config.yaml
hidden_size: 256
norm: "rmsnorm"
tie_word_embeddings: false
Each number is 128 + 32 x the weight over its row's rms, rounded and kept within 0 to 255. Layers, rows and columns count from 0. The size above them is the row's rms in percent of the matrix's.

# layer 11 MLP up, 512x256, rms 0.138, rows 152-160, columns 0-255
size [100 112  89  97 103 103 101 107  87]
[[166 108 136 152  59 113  90 129  78 148 109 131 139 174 126  98  84 153 156 121 118 140 155 164 122 132 190 139 116 160 127 110 107 140 112 135 131  91 160  96 145 139 182  88 171 164 154 125 184 129 169 113 100 137 170 156 157 111 163 181 130  75 129  65 162 163 115 176  92  72 119 174 106 115 126 130 136 161 119 129 157 121 139 187 158 132 157 143 106  69 210 198  84 134 180  96 146  69 127 126 139 141 136  74 121 107 173  91 123 198 124 137 172 125  53 165 105 157 150 157 110 168 105 148 114 158 112 170  77 115  89 138  36 131 113 126 102 150 162 166 124 142 119 157  99  94 103 106 144 120 118 138  90 150 122 131 120  60  52 128 205 125  91 120 105  83 158 114 116 128 141 131 125 109 142  76 161 101 140 138 130 108 111 181 109 115 174  90 170 208  97 110 128  95  92  97 152 128 126 100 108  72 130 163 112 146 212 128 177 148  43 116 121 162 147  99 139  97 116 153 134 133  82 110 161 144 128 125 153 148 141 125 116 139  39 129 188 107 147 108 100 116 139 184 162 121 139 128 160 146 101 124 136 140  85 109]
 [161 141 111 124 119 127  69 126 129 127 103  89 120 147 163 140 198 124  89  61 152 182 130 137 121 170 119 126 161 156 108 155 155 119 153 101 140  87 176 128 110 128 119 172 112  15 101 166 132 112  96 190 118 155 127  82  85 117 131 101 163 110 157  59 146 131 110 100  95 107 181 111  72 165 152 100 150 136 131 133 113 151 203 140 129 122  45 140 171  86 166  80  79 144  82 110 101 100  98  75  83 141 140 113 134 220 124 125  65 185 147 119 120 112 162 131 109 110  86 145  37 149  99 172 116 116 104 102 133 189 130 121  88 131 122 124 189 103 111 126  95  96  84 131 134 110 121 201 166 100 141 106 134 104 173  91  86 110 158 125 130 106 120 114  87  79 130 109  86 168 142 185 165 177 151 123  90 113 139 146 149 154 116 114  80 104 119  91 181 129  94 106 119 126 191 161  97  79 168 123  95 176 129 117 131 136  84 104  91 104  84  68 139 115  92 195 135 115 122 187 157 130 144 105 103 138 111 128  73 170 119 122 113  61 140 168 139 159 106 137 116 140 110 120 140 108 128 129 150 118 119 115  81 110 125 109]
 [134 150  86 188 153 102  99 146 134 109 101 102 132 142 122 125 159 162 113 103  95 112 179 132 129  80 195 143 183 143 162 126 129 153  95 135 160 153 172 103 117 136 157 124 114 130 122 105 132  51 122 103 163  84 157  87  89  86 108 113  82 172 148  99  54 127 172 147 116 127  89 163 104  70 135 146 134 190 140 125 111 186 119 174 153 112 157 145 111 130 139 106 132 142 148 135 121  94 158 127 138  91  90 133 180 117  62 180 161  80 162 102 148 152 120 114 133 147 177  98 141 136  92  65  93  73 129 109 152 120 108 123 116 141 104 139 104 119 167 126 107 163 129 162  75 142 135  60 120 114 143 129 190 125 144 114 112 163 150 149  73 121 112 124  42 139 120 133  67 151 156 203 157 141 143 112 105 149  90 188  73 122 151 112 175 137 117 130 134 107 108 148 135 133 148  64 146  91  90 107  87 180 163  47 130  41  92 169 189 142 130 115  79 127 164 140 113 109  90 102 165 145  98 131 167 145 105 130  68  96 194 114 134 121  95 120  95 119  97 103 146 148 128  61 109 135 169  63  73 152 116 157 163  99 116  65]
 [143 142 166 147 142 149 149 131 116 140 151 131 128 125  66  86 133 158 100 130 127 117 118 161 179  85 106  98 130 166  60  89 118  80  90  93 172 205 139 147 119  38 105 144 122 121 185 121 133  79 129 126 121 147 102 115 119  79 103  92 146 139 101  95 144 164 172 121 172 143 104 101 106 136 112 119 129  96 134  99 117 156  89  85 103 144 137 180 109 109 132 125 167 129 111 151 144 108  82 123  65 117 125 202 202 160 156 136 149  94 178 197  52 187 103 140 115 122  99 128  71 158 135 181  69 103 106 168 126 144  88 151 124 140 202 103 126 128  83 170 104 175  92 104 121 147  73 114  47 152 105 153 106 123 183 152 152 143  91 155 136 138 141 113 145 158  81 175 135  86 117 105 137 187 153 109 164 170 147  66 103 161 159 175  92  47 136 150 141 119 156 129 193 137  96 110  98  92 143 113 162 132 122 130 109 140 109 146 149 173 156 115 142 115 140 135  88 130 156 105 163 157 104 116 102  92 204 111 129 138 155 172 129  75 131 152 158 145 114 144 104  92 117  66 175 113 164 162 130 108 135 103 112 201 168 111]
 [108 158  38  77 163 137 160 153  72 126 168 136 113  94 111 148 151 115 116  97 142  84  85 178 115  93 142 157 142  93 179  62  46 110 148 110 126  96 129 159 124  83 124 116  87 162 135 125 132 117 147 140 152 102 103 138 121 163 149 147 130 115 110 162 167 150  96 128 134  87  58 155  87 115 128 125 118 123 163  92 159 197  97  73 141 168 104  50 119  66 108  89 148 101 129 115 150 172 189 125 138  97 168  63 104 169 117 103  93  95 159 114 139  99 183  97 107 220  90 136 110 166  74  83 119 101 140  96 112 109 134 137 162  68 145 100 130 169 131 234 135 192 153 152 142 126  77 104 137 134 111 127 168  81 136  76  77 150 116 151 106 115 163 131 137 144 151  99 134  61 153 133 192 108 179 174 120 182  97 131  97 108  68 132 129 124 151 114  97 109 155 114 172 138 120  98 130 164 162 147 149 137 188  91  96  58 163 135  96 123 123 177 152 111 136 127 170 117 141 104 140 123 100 151 143 103  96  87  92 109 153 118 160 124 127 171 132 137  87  97  73 152 143  98 125 136 142 149 102 131 103 105 151 118  96 140]
 [175 130  58 126 140 133 160 123  72 108  80 168 127  61 149  88 164  72 162  85  95 125 106  95 118 111 145 157  12 154 108 167 130  90  97 141 127 175 127 146 138 133 128 134 129 132 117  56 125 130  89 103 157 102 147 151 114 153 190 115 120  74 163 163  85  58 126 123 145 139 143 120 152 153 100 168  94 111  85 148 141 112 123 105  81 139 142 137 148 123 138 138 160 147 148 131 211 151  96 163 149 136  98 133 144  67 100 164  80 102 124 137 122 149 145 108 166  90 162 112 150 135 139 169  84 107 130 131  73 142 159  70 141  79  73 117 155 137  71 151 110 164  53 164 128  70 144 100 182 137 146 122  84 109 104 111 146 156 116 153 120 115 152 120  78 126  83 103 126 142 152  71 105 111 112 122 115 124 114 113 129 115 120 145  98 130 142  99 161 133 152  98 141 119 109  78 183  97  51 140 157 107 133 175 133 118 131 115 120 165 161 188  38 148 113 119 124 127 155  97 100 111 134  76 160 128 113 121 153 130 101  79 156 107  89 101 125 140 102 139 163 177 131  97 151 187 143 118  68 145 132  71  76 114 153 240]
 [160 121 164 172 148 140 131 150  94 121 170  76 152 181 152 150 154 173 164 122 164 154 141 182 112  65 197 162 114 108 129  97 163 137 158  97 117 107  94 175  85 122  95 120 121 104 137 152 107 163 111 114 127 104  84 191 208 118 143 105  76 141 144 160  89 188 158 123  93 112 159 137 139 187 146 119 141  74 118 134 178 143 100 140 124 145 173 124  64  91 158  98 187  52 101 118 122 182 115 190 145 113 132 182 145  75  58 115 126 122 115  94  75 150 134  87 132 137 208 109  95 142  70 149 111 111 182 126 128 157  92 174 143 114 156 142 142  86  74 141 150 171 178 121 161  82 121 126  94  97 136  91 153 132  99 108 144 104 120 159 167 122 130 110 128 115 127 132 109  77 143 123 113 156 108 124 135 146 171 130  94 157 148  79 167 126 156 152  97 121 115 179 106 135 121 131  64 161  98  82 168 161 118 152 182 104 144 108 127 184  73  85 140 129 143 108 156 121  99 110  82 107 136 214  87 101 160  67 154 103  90 166 122 174 123 103 121 113  61 115 136 131  88 136  46 123 151  97 134  90 129 136 114 147 128 100]
 [107 149 162 131  98 185 111 152 118 166 107 113 131 100 212 140  92 106 126 131 153 184  87 137 115 140 175  84 158 128 167 182 140 170 169 128 142  83  92 144 125 159 107 181  86 128 149 167 117 184 206 136 121 113 138 151 113 189 162 174 143 122  77 148 158 159 163 157  82 158 162  97 106  41 164 180 159 176 138 111 159 123 161 133 178 126 149 103  93 145 135 145 154 156 100 135  99 134 157 145 132 156 205  97  74 176 141 142 120 168 113 150 121 123 111 133  77 115 110 116 121 155 127 100 104 120 123 200 194 158 138 128 108 152 138  95  92 105 155 158 171 164 129 137 156 105 111 131 151 156 114 104  97 137 148  74 110 200 115 131 119 103 130 151 106 155 129 124 131 154  71 152 124 107 154 105 113  82 154  39 114 148  60 168 127 182 180  75 171 127 116 108 105 116 117  87  96 117  91 122  91 116 154 167 153 178 132 147 149 144 122 162 141 236 153 112 104 145  97 131 188 121 161 156 103 132 106 141 136  96 119  84 147 160 174 190 140  79 181 143 150 106 132  95 162  97 164 118 164 114 143 122 181  93 138 147]
 [100 102 123 104 189 166 108  92 133 175 159 137 117  93 169 137 193 160 190 152 163 114 163 115  83  89 101 151 111  88 134 109 142 141 147 102 131 114 121 137 180 181 117 125 148 153 159 122 167  79 156  55 132 111 214  77  94 139  87  86 107 123 125 128 114 155 140  91 131 146  79 178 103 123 156  79 141 107 134 168 110 133 121  84 140 140 101  81 124 120 149 161 133 104 126 145 102 127 168 125 109 143 117  99 142 144 108 159 103  79  83 173 199 122 196 137 159  96 142 203 117 138 151 157 173  65  97 109 182 122  87 148 108  95 123  81  61  74 120 113  85 129 188 147 126 158 156 140  75 105  90 135 136 112 130 135 163 109 108  95 183 127  92 199 153 113 138 147 104 117 174 127  90 113 121 127 188 196 132 183 143 164 120 115 169 111 103 155  87 139 111 126  80 125 117 114 108 178 150 169 179 102 163 150 134 191 170 106 122  97 116 133 125 170 136 183 133 137 119  83  88 131  36 184 111 144  74 108 119 132 128  86 108  64  82 120 133 124 122  97 150 137  87 171 130 133 143 104 171 128 121 147 132 185 135 101]]
# layer 11 MLP down (transposed), 512x256, rms 0.0633, rows 152-160, columns 0-255
size [101 110  95  99 104 108 101 101  79]
[[131 157 140 175 102  85 137 136 151 152 181 142  76 121  96 111  91 142 161 103 174 168 151  91 133 107 138 126 160 116 133  83 155 130 138  51 169 144 164  98 136 125 137 100 138  86  98 160 144 122 123 160 174 105 120 142 189 110  94  95 133 169  91  94 184 143 195 196 127 157 145  27 114 165 119 180 142 132 105 126 176  52 174 142 148 161 132 123 191 187 164 180 152 144 123 123 108 116 203 141 110  93  99  98 116  97 144 130 174  92 143 135 123  76  95 154 136 149 173 122 135 150 101 121 141 139  70 162 161 117 150 157 155 124 123 118 142  70  91 135 140 177 129 116 110 128 136  93  70 157 110 122 157 166 196 122  71 111 122 148 192 137 204 128 121 148 203 126 135 137 156 151 158 139  84 150  78 156 141  93 112  62 146 132 143  92 118 101 138 116 124  32  85  82 144 124  90  85 130 115 113 102  80 113 152  95 108  97 146 152  76 121 129 163 114  65 137 146 110 140  97 130 135 112  86 110 157 112  74 164 122 130 132 127 154 149 189 154 135  63 105 133 145 137 123  94  98 124 143  77  84  84 151 127 133 150]
 [ 80 138 149 158 147 111 109 138 119 138  65 146 115  99 114 119 165 190  54 117 146 140 120  73 154 105 175  72 110  91 145 129 157  99 170 145  88 134 122  98 159 143  83 131 126 135 108 138 155 162 144 125 130 120 175  98  75 170 185  48 158  58 194 133 118 165 110 161  96 123 121 171 166  95 123  82 107 177 151 148 128  59 150 192  95 120 126 179 100 109 150 100 136 192  78 167 131 116 129 120 115 139 168  65 166  80 137 144  43  76 132 146  99 128 103 123 136 118 116 113  75 107  82 142 146 122 132  85  97 134 160 174  87 108  93 120 159 130 114  91 100 135 175  80 141 128 166 126 113 137 107 126 148 113 160 129 115  67 177 109 136 151  91 160  67 137 136 101 133 125 117 120 148 126  90 160 118 136 117 107 110 139 141 123 142  91 112 129  48 126 160 185 149 168 124 168 134 176 140 136  95 184 159 184 159 149  79 114  76  87 134 130 140 107 100 125  77 100  74 177 129 141 132 118 183  92  75 149  96 120 107 125 153 178 117 148  88 121 118 153 135 112 116  95  90  49  75  88 149 207 127 118 109 116 150 131]
 [108  93 185  79 140 134 149 122 118  98  76 107 138 101 143  62 131 163 200 124 151 117 156 112 148 176 116 123 122 127 125 128 136 129 129 122 154 136 172 148  73 128 137  58 182 136 100  87 107 167 126 158 161 137  92 115  95 116 173  72 142  76 124 138 139 212 145 155 108 145 140  86 114 138 190 120 156 117 137 109 127 189  87 132 152 107  92  86 146  84 121 112 161 139 112 145 139 129 120 117  66 120  71  98 124 140 117 103 128 159 121 166 153  98  96 145 130  99 136 100 140 120 150 174  96 178 118  94  93  86 175 145 138  61 104 119 169 144  94 110 126 104 140   0 120  92 126 128 120 165 151 176  80 151  96 123  84 131  86 183 175 125 119 111 119  86  72 114 126 162  95 111  87 133 171 160 143 124  92  81 138 158 141 110 134 148 145 154 159 120 100 112 126 129  68 143 180 144 135 177 139 133  94  88 108 155 155 176 144 163 144 179 181  98 146 123 131 158 124 139 101 180 175 187 174 149 150 132 146 205 128 159 110  99 129 154 174 153 109 182  81  87 139 128 133 133  69 146 106 163  92  67 184 124 126 171]
 [179  71  95  99 145 157  61 143 114  38 125 129 107 106  88 132 137 112 167 139  74 111 156 190 142 140 150  90 111 157 102 132 152 139 157 127 163 118 121  96 135 153 106  91 119  55  88 104 150 163 100 132 118 120 138 119 110 157  72 125  82 131 169  77 131 154 173 174 178  78  87 107 142  94 141 143 144 153 157 125 104  73 137 136 139  84 112  99 122 101 127 140 106 134 123  99 150 150 119 101 135  83  99 119 123  92 121 117 167 101  97 135 145 132 164  87 140 118 126  86  69 106 186 118 199  97 117 152 104 103 191 125 107 108 129 128 122 137 156  86  86 101 101 130 151 116 160 131 126 114 180  64  98 119 128 170 150 125 142 105 113 169 110  66 114  89 163 129 168 123 148 159 131 117 149 134 164 135 135 156 205 157 149  85  70  91 146 101 115  68 170 139 167 100 126 127 136 103  84 150  94 164 121  98  63 157  51 163  37 124  94 129  68  77 158 142 113 105 139 114 144 111 106 134  84 109 191  98 166  81 123  97 119  88 170 108 156 137  98  68  61 177  98 123 170 145 112  70 146  81 139 109 104  72  92 132]
 [114 166 149  74 173 100 179 103 105  92 131  99  72  68 105 109 105 180 113 124 101 130 151  99 108 136 109 133 196 137  87 118 141 122 154 171 161 149 125 121 103  97  77 117 199 126  52 139 150 129 114 101 140 104  70 115 166 125 166 171 132  86  89 152 170 138 151 125 158  76 138  96 125 137  86 201 182 142 118 111 168 147 186 158 134 163  97 146  94 133 106  98 123 132 162 111 104 129 143 164 119 190 137  94 141 174 172 118  72 149  95 175 104 137 170 140 176 153 123 134 121 144 113 131 148 153 158 173 184  74 125  99 182 104 100 203 111 112 169 105 115 161 126 116 164 185  68 117 149  78 139 135 157 142 128 151 144  84  92 127 153 110 146 140 198 103 102 102 161 154  55 179 190 111 119 142 121 135 112 107 101 150 117 145 104 118  82  97 157 119 124 146 173 175 118 120 131 152 196  89 122  72 110 168 111 157 111 124 118 170  83  58 143 170 124 120 115 144  63  66 150 175 135 116 144 157 111 121 154  87 131 132 185 122 105  69 116 137 119  84 137 131 123 117  92 106 136 131 147 171 161 178 112 103 168  66]
 [ 99  84 193 133 137 192 146 117 165 142 120  88 156 185 137  92  87 118 144  71 184 153 111 118 172  93  87 145 133 146  80 112 146  76  99 153  70 138 191 144  71 142 122  79 140  84 125  79 127 187  75 131 141 138 136  99 172 124 101 136 153 161  68 137 112  99 106  78  60 142 106  44  96  88 130 109 122 147  81 147 127 149 143 166 116 149  47 145 133 112 133  91 141 146  97  98  48 116 147 102 129 128 139 128 115 151 124 137  89 116 140 153 143 110 147 158 177 137 191 136  79 107  59 152 125 112  72 100  85  75  87 121 148 146 103 151 135  78 115 109 115 147  96 135 123 110 172 140 112 170 138 125 127 154  44 144 167 109 137 140 170 105 171  99 158 116 149 113 153 148 112 131  93 110 168 118  97 142 162  69 166  80 137 137 135 137  56 136 117 143 170 187 181 159  84 119 140 139 111 153 163 126 181 126 103 127 169 127  92 144 106 103 120 104 149 177 110 133 161 179  95 115 157 137 127 146 122 118  94 146 140  91 102 149 121  92 160 138 176 155 166 114 134 160 183 177  98  52 132 149 121 164 132 129 210 132]
 [ 99 175  67 108 129 125 167 142  70 163 128 152 130 111 118 108 143 116 142 131 157 136 149 175 127 157 163 100 114  96 129 109 117 141  63  98 139 115 133 153  80 119 143 125 154  97  61 109 134  52 183 131 134  88 131 107 130  88 164 109 129 103 162 175 123 176 160 171 142 134 148 110 152  96 174 148 107  79 125 134 134 112  82 117 170 108  99 165 124 124  83  76  93 154 220 131 185  95 120 173  50 142 149 151  90  70 127 145 107 177  85 188  92  69 105 158 130 132  80 140 127 128 151 113 138 143 132 166 163 116 138 138  56 151 132 113 106  73  80 187 159 168 111 114 139 134 109 146 135 175  81 170  54 141 120 142 141 126 114 110 126 114 124 141 110 188 111 149  89  75 123 114  88 122 135  95 112 139 140 171 124 108 106 165  75 129 149 128  86  80 135 116  43  90 188  81 249 128 124  70  93 185 106 121 131 140 119 135 125 132 122 133  67  97 146 126  85 194 117 172  96 141 137 137 123 140 125 126 181 111 120 103 150 150 131 132 109 151  63 115 115 135  80 115  83 147 178 160 121 156 105 135 108 142 129 138]
 [133 150 189 197  97 155 176 176  98  61  70 118 158 122  99 122 177  82  97 117 156 128 144 108 143 135  98 131 144 131 156 124 150 130  99 123  86  74 100 114 169 120 145 156 106 121  84 137 177 105 137 106 102 112 144  79 133 184 131 113 144 116 112 160  93 125 144 112  90 167 156 127 137 124 160 111 134 149  63 120  70 180 169 143 129 173 113 146 140  90  79 177  73 133 117 106 132 144 147 154  96 127 156 125 152 185 119 188  94 131  80 144  55 151 143 133 112 166 129 133 166 132 142 139 158 148 164 150 206  49 139 139 108 164 117 133 137  81 165  60  93 154 130 114 129 127 136 102 191 106 109  99 106 164 125 137 167 130 141 120 101 107 110 173  99 175 129 122 147 143 133 197 172 107 141 143  22 110  67  80 123  57  99  99 162 121 150 117 146  91 104 135 132  67 160 157 103 116 188 137 115 166  80 143 143 105 177 126 121 151  71 116 124 165 176 179 147 149 116 168 139 159 112 111 119 156 115 126 104 127 166  97  93 171 117 136  66 122 161 171  96 128  99 114  83 128 141  78  71 127 179  78  99  74 140 147]
 [106 105 145 123 134  98 137 105 100 128 123 160 142  93 122 164  97 149 105 134 102 135  65 134 115 118 136 140 123 125 133  99 113 125 132 118 136 189 125 109 110 197 121 184 134 102 153 197  90 146  71 110 124 104 119 161 102 112 145 150 106  72  62 147 149 121 133 139  86 138 108 178 158 147 149 130 100 165 131 139 180 135 170 154 157 140 168  83 107 104 138 171 111 136 109  69 123 150 124 138 123 142 118 107  94 160 122 123 151 138 134 102  76 132 154 135 102 164 120 169 157 173  98 114 107 134 126  99  87  76 182 150 129 125 170  85 149 117 159 109 140 194 104 121 111 158  94 118 129 138 180  84 184  98 133 117 132  83 116 199 105 177 206 100 159 155 124 148 128 128  77  89 134 139 119 108 143 161 107  92 145 144 117  48 149  57 135 174  96 184 182 138 150 114 150 119 255  95 141  83  66 183  65 131 141 131 125 146 153 144 108 142 102 120 104 138  77 141  97 153 101 107 146 128 141  63 137 160 134 160 109 141 164 127 198 123 154 169 146 118 141 129 126 170 110 111 142 115 107 178 121 126  99  89 113 213]]
# layer 11 MLP gate, 512x256, rms 0.128, rows 153-161, columns 0-255
size [105  91  98 104 100 100 106  93  98]
[[158 162 130 143 142 180 128 121 125 175 148  87 150 176 178 102 156 117 127 171 132 151 101  92 117 142 155 135 129  94  82 144 140  57  97 114 124 161 188 151 158 140 154 110 154  77 190 166 143  70 152 139  98 150  96 139 155 172 100 136 140 144 156 163 134 106  95 101 132 121 151 104 105 163 133 119 121  89 188 114 128  78 108  96 111  87 105  90 149 155 133 125 136 121 104 135 157 155 198 144 181 123  90 123  62 117 139 133 114  89 145 107 110 131 100 130 114 116 164  40 158  76 126  99  90 129 132 128 131 141 153 124 101  72 168 123  83 119 169  72 104 135 112 156 138 105 175 128 104 174 139 163 146 114  73 115 133  98  44 135 148  84 100 158 138 114  34 124 130 142 139 151 157 100 143 124 212 100 199 129 133 134 183 178 143 170 130 154 120 143 148 104 168 130  93 172 106 159 146 138 146 125 144 131   0 143  97 112 107 161 164 120 178 127 166 158 163 143  93 124 124 116 181 118 144 143 155 161 156 157 161 150 141 148 163 121 141 124 123 109  67 122 113 133 130 212 139 151 204 110 126 187 165  65  92 111]
 [115 120 136  78 177  78 114  97  66 110 138 145 107 146 167 104  77  59 138 102 125 125  94 152 138 132 114 113 141  91 121  92 134 151 153 138 134  80 133  97 129 164 114 125  94 136 111 144 107 147 137 121 124 106 121 193 155 140 109 184 132 129 116 107 107 141 135  86 172 166 163  83 147  93  54  85 188 111  93 170 154 150 141 201 161 129  93 131 120 173 122 130 114 144 137  84  48 108 110  91 107 151 134  46 100  89 145 163 119 136  73 149 125 132  94 142 196 130 146 134 101 157 151 134 142 135 180 148 133 165 131 138 159 128 138 140 154 158 114 147 101 107 136 130 160 104 102 151  58  78  92  26 209 194 112 141 168 132 175  87 107 144 114  99 142 121 107 133 144  74 107  93 124  48 148  46 146 132 134 121 173 121 137 144 150  86  95 169 136  96 103  98 156 151 131 106 143 139 183 117 169 182 109 148 111 113 150  96 123 170 136 118 151 124  78 188 166 173 148 121 160 102 120 182  61 163 109 130 152 144  72 168  93 140 100 110 208 104 185 132 116 152 108 158 144  97 105 152 110 115  80 126 163 127 138  90]
 [ 70 121 122 116 120 127  98 185  95 108 119 141 143 147 132  65 173  68  97 145  92 148 105 139 148 152  97 112  71 131 162 115 124 169 104 123 128  90 115 139 178  86 111 129 203 135 149  85 183 146  66 144 155 195 167  78 118 106 117 115 117 124 134  95 154 167 143 118 162 110  78 116 186 136 116 106 159  74 108 135 165 116  76 112 137 174 143 162 148 125 110 128 175 183 106 147  76 104 123 110 195 142 120 139 171 128  87 100 175  98 101 117 132 161 183  87 152 122 147 166 146 126 154 151 138 124 135  78  94  53 159 130 130 129 141 217 151 138  88 125 136 163 192 124  81 107 130  84 103 161 124 174 132  68 136 160  71 101 132 141 126 185 158 133 161 154 135 152 148 139 128 133 130  61 137  80 142 187  91 124 122 180 159 120 179 109 124  68  96 188 117 154 116  66 163 116 139 152 164 143  75  98 125 120  64 161  87 147 185 159  94 190 156 120 124 118 152 139 105 124 167 128  57 149 119 154 125  87 152 148 140 183 154 120 111 140  93 121 113 138 110 108 128 178 156 110  62 123 165  93 137  86 166 149 144 102]
 [101 152 105 150  88  95  98  99 131 123 111  50  93 165 138 115 133 142 136  71 138 128 166 158 111 124  78 118 126 130 147 195 134 112 127 109 102 109 170 151  95 182 127 120 114 125 133 156 166 120 138  79 120 147 134 102  93 132 159  95 112 173  87 164 164  95 114 112 138  99 113 142 132 116 183 133 127 150 107 101 103  89  97 117 140 118 123 102 190 154 165 107  94 111 123 136 137  99 114 164 177 171 179  85  85 116 227 156  75 126 137 112 127  82 133 180 147 136 120 163 197 113 137  87 175  89  84 177 113 165  77  74 118  69 132 102 184 123 145  96 173 110 143 164 165 132  94  93 116 225  49 165 123 150 126 149 159 139 120 157  75 149  92 157 164 176 108  82 156  99  92 139 121  92 152 162 148 129 137 185 164  98 124 156 158 104 181  93 156 138 109 155  69 110  66 112 144 110 197 113 118 109 143  87 154 174 153  76 134 115 101 154 125 128 185 152 114 161 103  76  74 140 112 129 120 106 137 143 134 149 103 151 137 126 141  70 178 139 138 133 164 113  66 145 152  65  82 158 194 165 160 141 128 107 121 113]
 [173 103 128  98 122 136 146 135 126 157 181 100 131 173 115 143 144 129 102 153 178 162 115 182 166 126 198 112 128 127  79 188 112  75  93 138 138 159 161 120 131 160  89 173 134 163 132 155 122 164 144 137 119 169 195 119 111 120  69 107 149  88 133 169 158 117 106 161  89 141 122  23 135 110 110 150 105 174 124 128 120 181 141  77 105 213 162 148 140 180 139  65 155  96 152 152 102  58 136  93  84 127  80 159 112 122 142 129 140 151 164 103 135 164  97 124 121 135 149 124 121 107 147 120 145 114  76 123 101 129 171 142 149 100  60 175 161 128  62  95  97 185 206 184 163 151 161 140 116 103  97  77 189 125 158 173 148 142 146 139 107 113 150 203 155 146 151 137 112 122  85 122  86  89  81 186 128 107 174  95 122 130 143 164 127 114 157 133 130 212 126 182 125 151  74 132 117 115 106 146 124 123 122 122 142 113 137 109 168 166 132 151  94 118 199 170 109 128 131  97 106 127 102 142 134 109 115 162 128 104  60 116  80 160 136 140 181 105 119 167 162  84 135 100 131 152 211 142  92  91 113 139  92 137 169 152]
 [175 163 115 137  72  88 123  61 115 145 100 187 117 149  93  78 136 111  93 141 152 102 138 125 119 121 158  63 125  84 110 104 106 180 105 149 113 145 146 142 138 103 152 137 185 145 146 167 153 108 109 130 127 176 135  69 174 120 153 110 153 129 164 157 139 146 153 156 132 124 129 154 104 145 129 145 122 115 103  84  72  46 101  82 138  95 131 111 126 117  88 116  92 103 139 131  38 140 165 146 112 150 131  66  58 105 123 165 105 148 148 151 133  91 120 153 138 203 172 178 158 152 162 151 148 151  96  89  88  69 102 120  76 180  86 108 142 105 105 154 101 140  64 143 108  75 126 148 124 192  86 140  86 116 144 150 164 136 113 150 106 126  92 131 154 133  83 162 116 103 106 112 186 114 108 143  58 113 157 100 138 123 131 121 137 111 165 111 138 178 171 156 138 110 165 183 166 108  77 132 189 112 130 113  44  89  89 100 191 158 173  75 136 115 117 102 170 152 118 104 177 143 117  91 133 123 149 186 130 104  63  85 160 156 180 152 156  95 112 136 144 104 110 101 168  57 131 145 152 116 142 189 104 137  80 111]
 [118 127  77 165  91 102  99 107 119 169 142  83 190 130 155 120 103 115 179 163 128 120 131 116 147 133 129  81  51 178 113 109 121  79 100 127  85 180 111 117 147  39 122  87 150  87 182 140 107 148 163 122  79 140 105 150 112 167 181 191 121  90 105 149 143 198 128 124 134  77 174  81 155 134  93 109  94 117 164 148  90 117 171 112 179  74  73 176 110 117 141  58 105 116 172 121  59 125 167 126 131 148  80 145  96 138 125 115 115 207 131 131 173 150 127  51 114 122 190 162  84 203 152 145  48 154 142  95 148 131 157 154 121 125 106  98 153 138 105 131 109 187 167 122  85 128 129 125 175 125  88  84  93  65  99 125 140 101 133 108 147 175 118 148 122 134 119 151 142 164 132 206 147 125 130 145 131 157 137 172 119 114 145 160 125 131 142 152 216 169 144 153 136  91 101  92 111  89 131  98 138 132 134 135 111 134 100 177 168 170 125 118 111 182 157  71 122 110 164 111 124  70 135 119 166 105 129  84 165 172 127 133 138 135 107 150 117 147 156 191 124 142 134 104 144 119 153  81 143 154 117  97  99 113 155  86]
 [147 142 128 167 140 140  82 149  97 117 100 100 107 160 143 137 126 122 163 136 161 144 147 174 123 133  99 125  84 142 148 161 108 116  65  78  85 125  89 105  77 177 121 163  83 117  95 140 107  81 100 199 119 113 116 139 156 133 183  86 172 117 118 126 145 108 185 156 153 137  71 130 167 150 143 139 136 147  80 133 147 107 155 135 177 110 122 161  84 132 111 120 119 129  82  88 178 154 146 138 181  45 101 157  87 109 132 153 137 104 152 119 120 167 126 133 104 175 153 118  82 127 165 190 180 115  97 151 117 146 117 103 149  91 136  96 149 148  90 203 172 150 122 101 187 154 112 136  64 120 139 127 136  99 137 106 105  57 104 164 110 169 204 161 142 119 144 102 173 131 141 103 107 122 125  78  88 155 163 160  88 148 101 166 191 125 144 164  99  96 102 164  61 169 128 162  91 164 127 107 128 155 119 107  77  76 121 148 161 176 109 143 104 164  93 173 146 141 103 140 130 126 153 128 128 180 130 116  61  92 111 153 122 109 148 188 100  96 120 167 104 115 129 156 143 100 122  44  73 158 106 170 191 155 138 233]
 [154 137  80 115  76 137  87 164  80 137 177 127  72 114 121 111 111  72 100  98 109  89  98 101 109 101  63 148  74 121  94 178  98 144 140 123 124 151  84 111  86  96 144 133 134  82 151 146  75 148 153 130 141  65 142  85 135 101 115 180 156 164 103 152 136 189  95  85  94 176 110  80 155 109 133 162 113  88 101 130 126 162 158 158  93 202 131 122 124  68 110  83 139 173 100 175  90 153 161  80 132  97 146 150 150 135 184 196 175 107 146 101  94 149  96 128 132  70 137 101 117  98  80 159 140 141 107  70 145 150 106 149  66 106 123 156  62 195 166  92  93 143 148 131 154 166 104 132 141 142 148 123  88  80  60 148 137 147 130 128 119  70 132 183 160 132 173 162 126 125  66  79 142 112 139 105 164 117 177 129 146 107 121 164 114 126 113 112 118 183 157 108 115 125 107 100 134  99 133 144 126  94 106 148 141 131 154 156 176 117  98 165  79 153 150  87 153  77 133  94 127 157 131  93 193 107 141 115 191 179 162 148 173 107 145 111 116 114 128 111 105 112 173 107 169 187 177 128 134 111  73  96 126  51 145 158]]